Part of a small language model's weights.
Architecture: rotary positions, no biases in attention or MLP, untied embeddings.
Training: 123M tokens, 6780 steps.
Each number is 128 + 24 x the weight over the matrix's rms, rounded and kept within 0 to 255. Layers, rows and columns count from 0. Numbers have three digits each.

# layer 2 attention output (transposed), 64x64, rms 0.139, rows 38-63, columns 0-63
129122151108150177098157118127106090148101155138110149124152117125136150123150146135122127142115118131136127115116150131103196117149133111146130124140129173141134128109090064129128104153142104
094137111170132087143079205100129067144110108178134096094144094104153116130168166137135096125124080092100136134159098098167158134121106118065134129095122137144093135134138104105105097106084125
135115113118136108155148148126113210119172172131099114077123107091132115115159118115122141124119083158143082116156109138137110153133140136104135167160132087110164117146147158155095139160132091
128128145135130152139161150156159170131155159108086147157154092121154119111138099132151124095119140103130133170104139118160136140147108103138074124117146115131142126142158119110150140179149122
126095104114110162099092127119125149128136110137121121104117141111097129126097086115150161131124082127124121088133131094112132121175101095087104124165134111139123156127153128114150119091125127
159100127162139103103097156098162085091188154112135138069118127128159157166160129115104142100103155152133127173156127126117101103136093177103117143169073116128087141148172158171111127211131147
136100104149161132120128128163092127160161131146142132137113136138108120133116141125122103124144148171134147138129134097120147105103095087184161112109158153134098127136161174109167143088109115
121066130107108155131123120139157131118154116107118127112146145128124135124101158145138116159087102125128140101125134109127148127121113132113107132163136116116127104113124137116124130148127095
114113102138125112116100119159181125113199131111107141098136127119171113111125148111118142130100162105120085255139169116110134128124129170170120143127145135134220132115159137144113115106145110
156103124106107095151142103199142165111130103099096141084165114092139122114110092101109087135133127089117120125134154155138163102164107101157039109096195133100111114099089140118180097156108148
109129133145144054140102128130123105142124137114143153116142132134148118103125133149070144128092164148144114159131110111144131161117100151146126159091132132150117118145084147146108153110090119
142112160105137120133162140157154076114152138110131134122112128140141160123165110182158106119113085137135130131152121139133142123146144140108135105094109108117132148131106103142099137146119122
181106130147088152125122102126082122140160163134132146124134137139136135138136154088121176066149125147128103117094124120120097128101114134144131115149159106130136142176102118122122161115121156
118080148134119133108108093135117149120071125140117120133140137151122130148106164127115127134132191156122128125080123108085147090142123080143082098140157142107108128155129079125137154106121087
115125108136097160120063177103078093152163134104128132121138135131160136104097139133150078127133124126118168088106112103135143159085124129108166124130095115161128137153167165123121121114102101
125136096151147161058158136079142140146102151151162100117116137128086160187128100148167176154151111189135135063136118133100088090134174153099176129174112127119029121144150143159115159132159132
160127084127136116143171154120177152117148142160113137113171114121114132102169127137124134119153065141118110155131099125134125122106154112110126174148100115145113132115136125144120147154157092
152097110143142126089121107150092141107165170145101147080112103131129154138128115140122099087154126131175096155124144143133110131144093116115069130101126106133112121144134167117141142157123163
123133120150131149125080128087117125150123093126139094147122157129125103149110116136138138125156158120115129131120121143110116133127134138146127123121157102100147114131126152123113161119144172
123105178120126162110148111121106106124107140133107146172150149123146130117118066134142118145100122132146141150130132115122120114152121122117162136132115136129124137144154139140130118154098138
141114144108144174174137113130065113130127104125125108143104119154101109163110143141121064101122153114151140164132153138156145140105088103123098094114131128123100111121117169081185138086159183
131134111121149117110107124141106106132112123178124106110105112132131157122137115107135114126134095148146083134137149113131111133139135155109126127162136147139139137111122129139118109087120154
133142127128112147084123089105078141107127160126151168097165134129130135120100109089119124131152141097156124100091121150095138153100107110130118137116117140133102132131131162119140104187093144
135121152089096130160144105139109100130144076088117112126120094131136136115151162149142099120103138093103119159138163161165144148145100165108114119111112153118140126111110072108137135179168170
127171147119160128123093138099101142104109133112146139139129111132130149085131122172150103129150080092144173095088121163107116155139139149109112116098078096147101100126086126121101116120083139
122147135155149149083138119111124176110135182171135117122140103125124139130160113087148179130154078166153136086131071150121083109140152140088147112153101106135127146193140123154086130155082119
# layer 2 attention value, 64x64, rms 0.148, rows 39-63, columns 0-63
167118142127094093151071166109149101065081159136086163133142117128140114105150199151116146169158157158111150127122104124147099163115119087128121077110141165121136115068209106127130125137123126
134088144146088138121126091130114166136119122139124169151100136118114095124116081108122090187104083126126119130162155140143124181137135120102103119127150127125112113168147103123094163147117139
122137083127125095136132149145120149104134163098129158112127147110104132106140141123141107119108136108082160128162112108120123123163133166129107141146129078138115093125101107129097148133126121
100072136133087153079105112159129137158113128153110148131153159128146173129113144136136144102104138153095101126132116136123115148124105090117101151117128124121130134126120102128182123115125118
189124100140110123112081105106137113138125132149098171137159162105110145151123090159120118130161155097137108117068176126137111138153145148132170127185095142160136108133177125125146099155105189
123137121132132087143103149144160113101133107149116118130132120174122130161101136116079098123107142125140110131127087086116134117136115104119137172125116192120116114110119182076106081118132082
115098096129108142122134101132110132158136141133123141147076103128142124166116139113136099121104158173116099127127153172134128125129110170139103147148129131137132111132148129133174139140112121
074100135150098123131117119106101131221143084147126124132147106148072141155150136136153134092096115075136135123124083110116091118074150151136148147146078140188144129096139175111043142158121142
143146163104186133111128106163081175118097147127116140188123128121113081127132146106123126043135114135092111123122092112112133108116154147105082189119149143126123119144114107113156151152178085
100136158136145117158145148118152101125113126112133067139131109131117086126116100156110086121126122107127130128102117172132143160110157093147172114146116126126119118152177103144143110144137100
165121106124114178136089103131075122110132124094127164111126145106121144103112126128145096151111147113116139129113157135143130123144132137158133099156136115115129091135134150141151189121167154
112123158110103151089146116128137148090153107120152127094148128137132152148155112122115172103145114129133102129132154205112102129116129111172170116165135127125126116177110142084111130141097131
056125123155191109079145122125125109099096140133160097133099126108132129163151155155102110073118136146107070128121126121117107091138099133137119151144155129132116106114109130109136104136133131
139116101120082100166084140103162115097128132123112150116102139183141133148085133129108093129128165138176114121134143117143125158121111152118146071123144124134154122122127144075158132131079097
131145152161127169059093086152166121132116151147107164127149154117180162127108099119147109164169145139126082133139187103105104126145144105130189195122075144144099137105173126154139063101119139
171122123123096156136114104142116156131128145121119135106123116113118099128125125106094077170149120124097153128184113148116100137128097107126113115112099105142110118127145106150109125138120157
144126129131124133127106098102138154131116124124121143103158124089126120114111125128131133115137115127149127120121142102100096143148132090108146171148158088133142089137147164077131127137183147
092142095138165125131159122142158136118138124152128134138140147146139131093124124134151140093150100134115116126140134091135143143093146128132158142145139148125151169134113142136116111143101149
153105145112111119122138133108145082139151126127149133135104149135119160093114132139151082108081150089120114129115129122132157117140124168140117159145145091101130104107128112130146157099113143
115172050108151069155108129130155151138131123108147122126156112085134131120124137129133119123122103171129126131118113114136167114153133147117104128131145155116156113120090155065129084128115128
115101159130087148163124131113104141164112101150128127122155151110140143120145153133125150150147102126149127124116127146128099124123144083125114133106126130116138107101164137109122125095123104
167149153105135152111135095081167139126168128134122104155119115151126150164122110138131151091125177137176081117105129150101133136111124127127144148132169052147142146131109112116165118124158127
150152074112128115125123130142108106160152140109145119121141128135135130128156156138152161128141100167111161129129158163147115108136156177130105091148106130131149107146129137136117194144153144
186132107119144154174119125108124136106130134107105107077110115105153134123111119134185115142127119127163130123135152133116098156132135114142123098118158103101149147155113089136172139129181127
163085163130100170090134102103130124083131152123105151097098204122119171131130110126162158170133126135156103127127165139136099164145117089145128145167167112125116114156150096111141149105143178
# layer 2 MLP gate, 192x64, rms 0.156, rows 0-54, columns 0-63
114069142169151139145209097107115096154136131151135138156142164193089147107153135107176181147106116129159126130110103140147079154125140149154129180093151152159108154129172149165105107133147139
097031102165131049135144152121164061144196159079147146147166163108162147150134179151128141125122139104194114108149075114118140113146070074107123191137123181098155124123108087116160160131186099
155117097094111127123169132122190109125162176127119123111085116156079133105156153156124174092152141144114155128145149145112096186163160123106110098115097121211123045051090143197157100141155139
142137151161086057200085137116196140141144083089146135128143176155129083155134176175090137117093113135154110110155153111141138123145130168156059138141129171107113144123146105128156150132178112
073079104129110142171128127173128138150129108087125135117103112166152150112119142174106089139101170117133104106080172109135128143186167169196108132138159111069086136108121135100151166117153156
123126142126116130125131118129127128136128134135131124135113125121123122125131125132118130137120126136124122129128123129136130132129136126143128110131126140124130126123137122133129123126118134
124119124127130129135134134131132121134120126119131126136126133126113120129126130130126130134128125129127123128136128128128130124128130118120130127137121129123122122126126122139127129118129125
121153164161109129089085140162137079051132119119192141136083134127115168129131174106164140146076139130084152181142116131101127138099122126149132156070116133097146125162091174145119155076139126
123178186168141104110118102073148130087167145094100120133146166124126147084125093089086084073118129151173154086131088059158112140165139091097085141121112105097093189121135127140119089176121138
101131042090176113138156110153202152125103105145117095091124117133126125125108144159161142210174084170078111173154121105143116111103112128125203081104049133191128109119113033148092138140146189
119133144109159198079166118121152134140096151146141151144138088133137147179126130073085065115096091135081098142091118142162143128255125168154161088098118144153150202085059066144133153166114153
124127127128127124128131127128137128127133124130126124125134125129134130125126127127132126126123125123131119129133137125132129129129127131129125128122133134128132132124130124129124122128131127
166175139158105103142084125118075156142115095123122176185139067106140100072191191131133123172125139136185133107110180165097168052157146165156180126132078121180174175084146131153107150144102136
113121116144128167119146138145110172050122121193113081109125052066120112132145125089123109180051085143100101169122102139151125147154089103183110143129110141137153114127120081109108120093136100
156068131159092168116118082123128141173104119150099087094123135092042094111123158113138120187081165063178122236100109158110146099157104203134111101137143108137146101133157093184124144129115145
138124133138104149120137121123137126121128114135131125145131126132108092115125162100098123143134124134108140125172137111113133134129121093123122101087111150139131104141109113127112114131109141
094106126152057099158146102107135110207098157160113124149060126126155168131107151125178134095080096120157144159157129104124099070160132156132165182123150205101105194138152151168130130135104174
133171150130161135108143088110146119082155127119148104111140134118137174142132146146134170150109096160147091096114128144088176166175137158114094126143128115126125151107121150161131096162158140
127132160142129151136118111126114135132122132128121121144130127128113128126119130118125130131138135129131147124091148121147123131127119103137131119137131119125138111140122120113121129137125127
141146145179149130161109163131133140181123110095121129141090154121121149178154109148166132094119082124151174121125136138166132129165147125080165166162168098113106121142046152158104155128134129
119125115138144149113140137116110124130156145154137139109163134118146134152120129125107121106137106146159122128137105145112121129126119163116111135122119137138123142113139122142112112131132135
127130128133121120129124124124131123122131128128129124130133122124129122130131140134133127127118125122130122130133135125133133135129131134130127123131118130124129124138127126132124127131131137
180131147120085184150199165141121105122031164144095136137167090189103180157122113105121120150144144132112151124174110174131090060147093146095087177148132133068141087102113189149169191153140154
184154167092154142104104114134148122083127130133167174165129083109148095130165122092124195141147128125126200129160127171168154174153136129122154132170156079156148145148168189127140083086127105
131128130129130127127129128129127128125123128131125128131128129128128126134130131132124133130135124128135130129130123125129125137124128125124126133127130126128126131128124129130126126132129129
126126132123124125124131124131124125124134129131127128125123125127126131133132129130127133127124129127130125128122132131130127127131129123128129126127133124125128130127130130124128135128131127
144121067138132145149126169131134100089157163187124115120124153148127156159130213090120080073144081109111141148077108153077042136115154138063111094160122078159120187111200127162094107134117049
133131125129127129127132127126134130129128126127126135124125129127130133132135129127128136130127129133127134128131127128126128126124127128123129128127128132129127127128127128128127126131129125
122136130131129129130118131130127127133114126135124125136120127130124118122126128129130133135139122138120129129125119123127123140134126122138127132126127135121123125123123126132121129127119134
111117138121118151138131097124140122125124112145137105162133105141124131134124137100133127126126133110112147127135155123135108139121133113144120128137167139130146134120135115136116125145144146
177109106162169158145111165089131179142144148123116146150131134093138172135119162070115153128131057164144098120095125152092168143133172132082134131128097142131099127163131160154111145192211182
132199151106116083127189171098222108154157138125152139058108158134132135095109131062179123172121129180165117100089154147175063132112047151143103088144083122099183135164125124152131127136162148
124122133117138120115105112140132133113118130123129141146137125123138131133135125114128136122115125108135144130142129135126132126123116118140129137133109140138132124130138103129146113130139124
126132127123129124125129134130135127130125133130130135119126125121122129129125128133134133133127132132129120127128125125126132129123122123134126132124130123125124134121124132128130135129123125
128125160131117143131139104152089151128109134112138151141096131139127126133129105106097126152131145141132163129130100145124110128129143110166112125147125167123123136140127095113117103130104117
116098171112093125130113089131122181143094117165129106159128117173116144113124147069124100162110171098162139110115192170156088140128192159139140148138133117124154144169118165133094128153156069
130098104089133128150122097065122209111012131207118164126150067055115059116173110098178117129132194095078141113140071110137089050148108146236088096056210225155115143116114053122179105196154148
127128126131127129125129129127128129128128128132131126128126129123124123128136131130122133125133124125124122127134128128127127126127128126123131127129120131126127124126128129127120125129132129
138122118131117122128132137125131118121124135128122119126131131138132121123131138124119127118136130128129130128127120127130135132129126119125120122129128121135132127120131130125129133124128131
126127128128125126126128131125132126131119122130127129124126126130128117128130127130121132127136125125127129127129126123131135130124126125129127129128132121129128125129126139121132126132127125
129125125132124123126123128127120128129129124128129127128124127129130129131131129124130129134130128126131124127133122128125125130127132132126122129136125127128130133128130124130130130130132129
142127123130136121123133136123129144117142139133125130121111123140100144144129142131126129112136131142126140130128135136124122129131139136120133130147115120128112127147130123122119125118146105
061112081162101149170167168149148142226141112112096090106128167180115157160133124158132060084135134061115071151076142065101184097153117093101069125088155127095061145075136110121153137171137162
072114146085042143157165167212107044158117087053060062203070161183195123144080143127064144104156197094192139152019145121092139074099160149119151122122105155089122120101105132116115102190181167
144120136148139229108149088087075051120046071188109108148114065169109075107082146127128171121103126098127108149145090138149089169125149139130111066143089137156061147161083054144135127165136201
134148104184125091080099110102134192120148114119148128153158078112170120138170132121124160100128186134112102118132144125136077120162150073172134153173105122045161182163114142088115105153138063
132166110109134157071080101133173171060092119132084110068094083053097106136132109095109142121125159125170148137120092189161157082126077071129082127149138148134121129186112124121106107109114088
126133137131123124130127134131124130131110123130130125126118132138124128124125132126135133131140118129126132127133125129123123128131124119133132126127122127129125130135120125114121133129124130
086139169077199153125113118157108150130157134106152071071149138147135105164132166112177122123129137119054169120152134166153113110140124099122141149151147107076196105188154100176083114086128142
150137135095172145128137129138117166134157180173125135160089132134084148135154141093130189151142132159111181127114104118119104107117130125120148138178083124130099134161162101097124133151107066
122106151174126099124155185139158112138120112128148067104107159131098155174070166163070124159068141122150106151127141183137076101164120068147137149088120173102073105157166179125114132139142124
201133169133148138109115130143121144109103118118085118163109162146086153097111091095132158131163137132156106112148132040077086134166131107105143123120111104137099140111084130132159162167172130
133128127122126131120122132123128135137134133128133135129131143131124128132134128127130128126129139128130131129116127132120136127130127119133131120127127115136123127129130128133138130125130122
130119133126124130131135125134133132128131129124131129137136119125125113129126132131128125136122136130127134129125126130125132132124135131132134136129138134126127126124128133129136125132133128
163140115176153142056092095116115160108134172110118114142078130117097134140149125093145146122116097141153183104122060153134151060135055133081171122163105098158127132164104076090166111187143137
# layer 2 MLP up, 192x64, rms 0.147, rows 0-53, columns 0-63
121128066126093103133113124130164166106103126177105110094089112110081098115117135133114112154122146151065112164127135094126115100122154172158108095133114142130078142108061101158151183145101140
091094048081191119116117094110107133175140126131128154123094127114130185077156169095173093189083087170104128153153110089153130115152117184130107139150144192186127150103087096165100182162191137
228135125098100115101148129127151115103167210122179139102097131130140209118170137121141138092183060143125123093153095183125091183111143087079148139168070163141133105094079170183107093131191134
094129069081150181071153141112070112098098169165101120161110086101111142089129097082159139108172165122113148081103111169130161145122111110087134117098144122130149120130097163098120115157118142
179153107068158113121152129094111126129137119110119109190144162099117126141104086028131167101221128094129155073184152121135155129094099138106096087093123149167153135112128127123119054158172100
124130126119133129138132127133142119133129121131139117127124126136134128126121130135132121124126126123128113127130136131142132128125120121142130132127135121126135129140125127133118133128120134
131128123128126133126127127128134128119134128131125122119130116126120122126131125129117132116125115111133135129131124131126121133131134137121129134133118132127126128133116141136124126128135125
121102075136165132075150086028139128145114154119108108136171110157139124145092155199093142143168114130173109186151112163067109075111125155131184100164140140166149133122119112078069116145067118
145079076104150133179175143187089144167127147118170177110090126153108130189116165147159150140163135157078135103113194149128116089092147168155178080126136123120077108139132072114150200112177106
144091198064120124106181128147082190111100155137110139076066094095172162103177110091109156143131084143135084114078161185089105164125163129115083147162151092136127175110146150155070089174154028
132166149123167180112136145119050080073114144143151160181124125156122148110157132122177157135096127174134130089121203174104143182098124129166054100159136068149108102145126089144163107108081117
133126132133126126130127123122128131127129127122126129127128126129129131127126130122128124132133136132132128129125131129124128128124129123131125123128131124128126127125134124127134129128123127
183171181132170135129084182110077120150141095098134196155136068091195109073160156112139123191115146128198149084150137154127148144136122111096173096120060122161162139118083186130154160071076129
138055143107120094106077076117123071120113154107119115105158112113104106151125142108075140164107185151147083133156120169133150091140120146129127027144134104120175079188156115134070128129164179
058150087140120144149161158191150129180178144109125107122151155166136135156139148104115088127102125122138145115154158050128109083149152090136109211047114147068087150097096069139139130165153163
121164134115101102112159133132125134106130128145139108134121104118073142115111146118133143122147098184118120135140081131117090116126152124122140145132096121122112107146126118130121132133146096
114141174139183176025150094146144100141136110098146113105132144127116151173109076080110086141106157132147146140147128143122105092125143116082144125086098150118090112158090161106097156100137091
097118124160167170128077171098164140133127101133085127160156101131161133137186119066146150075102129132127132127137133112118136142127085095128119144127098126113162155123105128116142116167148168
126129136120145140113130118114138138124140144141134148117123137118126136136148122120119140140131131143137128134122108138131119128125115148103134142135115115129114129138143123138122125136121120
127169187118186100143163128104142154136137132115101180146111138079106119129156153106150129142174138184106169125166148159107147175170131161143146164150142130098170137122089170110099185126165120
134117165117129104119140122117153119134130117108139131165150155127124089122113126118127133147143139093129154125131085128139146127119117123140141153111120129119138128124101134105149109129107140
123135129127112131127124123129132127124119127138129120133135128124135118126126132123123127129128121131130121126129137127128132130130125123127122121125136136127137131128132127133114122130119128
129107131053147131086131150110193133090114147140183177140120196092163123134187095115193174148112166168118108116121092182159118161137200102124144152163149134150181078093046174162138099129167118
142129129148167101089161142103119132174110137203086119126144134104130168133135148130117149192073115131114130141076138136183124109082115100141143105141085103043127138103108082106089153140139171
127130126132130133129127124124128130130131130128127136128132127132134124127133125132125121131130124134123134127120135126123133126130130127126127123129127121130129123134131126125132123131126131
130130128125129129127131121132126129130134131128130125130130120131129127130134126128128128130131122127131129127125131130126125128129129123127131126127126125127131126130126135129131131128128133
124142116123166141143142166081108109097163144190141128139143122104165194145133230096108109059120060147090144085115094172079070152129177141087083083137117110152094169118165130112091110140129150
124128123128126125127129128129133129125130123133127127126130126129130131129126124129124125123124133127128128126130129128127127130125127128130127137125129134128132131127125139127123120128129131
126131122123135120134128134120135126134133123126136124130111137128122122126139136128130125135127126118123154127140117126128131132129130130118136123126110120128128125130123120128127129128127137
139109154147109126140101114127090119136100114102123139138115153131136115120114128130127120104107161102132124128120138123140127124126126091150129136119121125128123127113113121107158126122119121
156097057183121150148158118132104158144161155137088139120088121114094143141111182092086090155120096115117092157097142107135119111082176123131127135070154166195100107135120157139104116143164167
098065107158135160133082080164074149150094117110091109185131106125116107159145124183064125072149146080082136148139122095079211099162196127134149162109172148153068116078133113109103115148116096
140093124116100129129127137138131122122108129120133131137130123131127106125122122129115128154110138120140159127117131129144147118126130133122110118126152142126144115118125115112126139134131133
123134132132128127126131129124130134133130122135126123130134127132126142127123126132136122119134130125131136128129131125129128134130129126137133127127131112123127124132121122135130132130128131
124128131130118127131160139140151140159135113118129128144122142155101150123102129145139118104106119121112111132169127120133088110138151161145167150120110123127120123152107117134118113116143111
146115130082114105162142120152117108184153051133136102148079202178119094100089139144107122150125151143092118138134101121079142136126122102120185104097082164151123148106131098117161121122141150
133062109131098145170121148125072131160092098135147180161122144126134054184109106144136019096177173098094103174169092100164000093108137117198168110049096132146072067111140142072161168117171158
129126126132131131126127132131129132127130128128128129123119131128125131131130124131120129130131126130132125128128124133129124126126129125125127130130123128129125131129125128126126130127129129
131124117138134124124137126125130130123130129135126119119135129122125136134130125125118133128126134130136117129135129128126126125132133119130124134127142123126129131116125133132123119127143125
127128128131129130128126127125121132133126135133124127121117129133124125125128135127131125122132135135128130128127128133129127125126127125131131127125121124129126124133122134125121133125129127
126129135127131132131127130128126126125126127127122127129136130129130129126124128127137128124129122124130139127126120125129136128126129131129122130121128128125126129131126122124133125131128130
134116129135154137126116119135110127110130128133122152117130120130132130120111130121126119140131134109138154123109146128125141113130125106124125126119122121135134114123133152112130136130142130
131126164146168071121224106119143099131136226077196137107113126138086196122167068159163175152134153096105195124140198086145120098155142081150080143136110106086101138149086102097203114190096109
132158029167159139147129096086120189131125139169125105077123156126092139070138139095180138127071133188093110147160086126122152088221055159208080167154190119177140139175225140141142130124090137
162117089156143159166128104133122152159129124131100133136129129130080112136121148143112093147156212156122163152120151088056146151088135144171211166118028088109036134094218136126178190110162118
077127065117060084152135133131113103193139071165094140136120158159166071084075140164125130153103118053097166135128133086120165100121099153154139109087116192154107154096118089145151143143089147
140139133122123164063112108170201170124086116131117095078091103029091080151128124089103148133113189137130200144127058158152131069115093118150100114143128137130116103178134118087105142109112095
134127125134134122132124129122124127121128135120128135125125128133131129133126139118131119128127135130136128128117134133126125130126126127136126130127134115132131126133122128128144126128126134
072107141115183139111114125148160145091145134117171131119206124137101125158094177138149117137144161150090138084142153149094126111177137145138140172167164107050168132196196133160080120118145094
136161120109122126162108184114129108128128103111133086084142071122118109137145135126126133121166150145116094127130105120107178141135157175148121102170143178139155146094158129152109132117183150
091200095081152171145110137129126139123085137146084176194143134151125154112166095114205133101130144173120164133092154080131136128153161164167106119133139080149122141088127125181117129161108177
188143081128186102066082129142145143090172144125155159126142217128134146128154147114124156139152140155129153114199127137053133139113126151103115185193125074146166131135146114124107127138170112
132128129136128116132125128131137122126125130137125126130124123128126131138128126121131131125129129140130119127141114126120131135125130129122125134134136124123122131127125138132119132130134128
133124133129123131134129131120130133126141123127119129126131125128125135132123131132132132136128124139131138130129122125133134130130135129130129129132123128131133125128127126127128133129136127
# layer 2 MLP down (transposed), 192x64, rms 0.143, rows 0-53, columns 0-63
142156135126103128111120172146132144135136142113122133084089115100127092155147093122056076112149100172149138095123145085151155122203122142104109080173101094078091170099111096120147164213114117
177177148080096158164107101148138138121097104137131170155160111173118124106128067103113154155138137152144116008124178152115113169041175138123104089103154155117201122132107157149110100050103139
116118097100147151132160118104214086138152148093146101146121135157082121112140170153134148108163162162094164174132116161139136160159169117157135110094060115227175067085084105174123139002132119
133111120135080056172108138110154132101124088084137137148136124145137111142108130169115123102116124124112103016138114113131157154172115157136071148134170152100118148122129137122144136198171130
105080108169098107186128127131115163129132103088083145117097089148177121061149126159133074126097154114131119094081184081129144141219177194172112158113153128058109140078137087111164158150165151
130118134124129124136127136116123121125125131119123137123134126128121125125126128126119129137142131130127138126128127127133125125122126128118134128133122117142123125122138118125133131140122131
127127134130136128129129118122130129129127117127135132130130127126131126119124128134137139122122138143126130130123134130124131125130120128136139125131134134123134132129130123133126124128124132
138097108110124108190186148123125188203124104122079101109140116133082111107139099113091130093150130100185118000096166107179121126201120099130117115163121106154074140105160109129188117198099130
135046087112117126140170179200128152176157120131139146110118124135171133171122150161131161116141124157104121100068181151106129063144124145195159126128102100111061122129180102111179205199168111
111168022141132104134094114128188069141121073195117092136143185135099110139097149203120120130143152108097122159170123072132143070180106122131181126103104120150118066173110096107171143151115224
130160150144142156103127104139121149163141127141106177148145102139087153106106114068116121102122107149132158110104096137182095135255161154147225106109154120138164211066090086144125161178108110
133129125132126132121131127125127125129127130121129126130132129127132127126130127129126130122129126134123132125125131125121125124134127130125126125127127129127133129133122125128132126122125130
154184126144123099130073121146111135112107094128152152118130097087122125081152114142177122142145108126196119186138177152137140120094109131134222108124127123207174148069162140140135135037119182
144159117178138128146187133118170157131172127121140133160133148179121121108127089103149081170153128156142180136082150105176111067138131086178212187090177148115085120086152174091105132100153101
157125142081121073099102111078114135095096144121122156129119136113192139122116095179118152106151140171107123010114107171095152175113134133103104072204137135153172112171119171105138104139112137
138130129128120132104163132132108142132082122148132131122131139145103103122134132124118162134129110149121099140146105121104121113118123113118149137116124137106068141151130129113107140110146145
092088091112072091198110145126143152144090129136125119151100156101139103068144153161107121144146094089096104072155160133097170142076093152110128158167123132150169150091138135128142114207117144
116154108129158167130101105090149166114129100131097131156129097098111133144152122104152154093143089107139112116144095139067126156151105157113070156162125131098132156143123134135130069178174155
132131126121135151133132113137135139130137138121119147120113147150125139129129105122128125127116131137143142143111115120134128130140117122140137155138133123128107134125120133131136124123128119
156172165167132126149113128118108138156131153104109174171095160092073117158131137122168115094136092133168156107137167165153150140159136146121145169180162138065144139149103144127111154071094115
128138131139129136114114121130120131107121130122112138112142106129144128152127123117110136109119128103135121150113104149106123120130105115123117143117155155142116134120130156150107108117112143
129134124133125125129141124116130126129120126135121125134131125133122129129127136126129130130130130129129134128132130124127127130131136126120124135130119131124125132128124126126122125132132134
173191123106161219141172159186120114167108114150118159115138125183145192111106139134115132176133080119099134033159102195111104103162120142119131174136114129060179105083075188127153179144142119
171117115166145130079158145122140153176140135140075140099110122108116122128141166124094121193059131094129135050092159126204116120106133090168143123134145131032178123070107103111127118164099156
128124129127123131121125125130128128129132125125128131128127129136125128125124128125128124131122129123126123126126130131129130126127131124131127128127126130131128126129127130126127122132127123
124133124125124125128125130127126128128128130124124128128128131127122134127129128127123128133124127124131130127130132132130128126128125130126126132130129130128131129133133123131133127129129127
145192121102134108120119142163158111106118147164124115154111173173125109135137141090174085134115141137111140196169102130128110188108149083131191096168098107132161090141128111174139155004081049
130127127131130128130126123127129129129123124127127125122127125123127127127125125128127129133128131129129123122126126125135127127130126124129127133128132133130126128128130129126124125127128127
125132131128126121133133128118130123125118124123125129125133129128124131128123126137137121131134123126128135133133123127121131128128134134130131136129123125128115131129130129121136130135123134
133126139120104099117092138122135123115118123123104126144119143122141122116118164142119111123146134114118114120114141137133128135132126121129118105102136137122165116131120134122124134128126116
098148131147140109091161098165143081103127125163158115129123122171108123166152074175130125144164180111108154148151137101195090135126077105147133110120141140133108124096125127135147147026041128
128078112135123132145097144174096131138148105099119088162135132118129124141153123158090152105130132109117130015166102093093175117207174110125134151136157129136046159094147138116140127220121115
148113134137113134136116117124132131113107140138132136144121127122115125133132147124130131133156126138131146116127121130127135130131141130151118124139142125124129101138126109115126131121124131
133133131132126138129119121126132132120119124131131128128123130128134130135127132124131130135134130128130130122124122131128130132126123129135132124132137129130131119120120122134128128122128125
098130099119133107109138130118127114163128125116123109132147133134145128113132122153117118098131109152112125124130143129134128134130147155082177139120094121138145138133126113128140122150130143
103107120099151103138110141136126079125123070167105109154106125104153109077100145192135130121164136123072126190124104094074152092107086107130180078105104181124137106136107118132149114126097145
148168154136140096102106160128118050139149124063154107128139155156115155134084167167124118108119106093180125191126161165153178146060153160060178120181084099128154149139147188098104169029095152
129129127127128129132129130131128126128131125125133131127131135127132130128128129132127124130130129127126125125125128132134127130128125134126131127124131128127128134126125126132130131123124129
123136125122129130129122133135141138132130125129125127131129124131130126128124129129124136133128116130133133128131127117127128128131115130122130130129129129125131129122133125125143129121140127
127129129124127127131126132124126129127123127126131122126129131122131130129131134130120125122128128128131125131131132124131130128136126133126125127122124127126131126122123131132127128124126133
131123129129133131127120123128118131125127134123122123127130127129125127127131126124132132130127129132127125131125126126132131130127128125127125124130130123130125130129132129125132129132127135
137138123125121120116128132127109127132113133126118145109126129152126137140128135113126122131141122144131126125125109139130122129131127137124118140149109128126112130140122143123116125117141121
122102150124060161145047159129092169143116080175055109161135098102128062128091124099108046123134091165136044197089103158127136128075136144112172089092159116162089136110193170185094168036124129
126119136098136122122091139114161114123151143076159160160144109138205169181137093149093121092186132125158112000103144112126144168087149070062176128071159122069113148086064146129139125106128092
084068136102111077171098131143107156138141119080149106094074137110064142147155115128159121152140121124141100176112170125092201116129051089084057177116156146101141117125168133181093103116047139
092102141089122157136133138115180037159131147172107098180091142136089122071070130098133143155134140138107175095121126135127153065142102141144149138049149146190089105134141121164134165160145116
163113147164147121144152165159119113145122149127132119137127162156106102155169111139149110122150137158132148255129132107123111128123126127172142132119122111142103117102186113143142151094136158
128124127129128135130138121131120134119126127123132119128131122125124125130120127128128133136124134139133125123127128133133128128135129136136126128126140136128133125119127121126116128124124127
145169186133185134104108136142067132101141122118161138079134140145104120156146154148148124139140079102092132118186101167164122140127114069110133117164190116087163122140147145148124111000125149
143129121134147135170094073096106163097151090140104092107133083111097091109106181141160102145110124112129114049127101118132135120099113160137119113144144124139178127116109147144093115119116127
111078137131069095123121089116098174122108148076128155148121121103132124164143167151053130086172097092129112020156098120124144107060130142068130109110137123076150101174098136107140112152156117
185102094150142148081164107132149126110139139119069159175154189150110147089126115150112219102154135172170101089124142084058101137144141133115171146155091127174121154109091148154118139169172087
129123125126127128126125135121126135126129125126126130140129131128129118123134139128124132129129129121134123128125125128122124138125138128124129128133121134135132126128125120126125126135126122
123131125132133127125121132124125124126136121129131134118136129131138127130126131118129123130120128129130129126125129132132131124129122134133134129130130133129124129133127124123136126128119131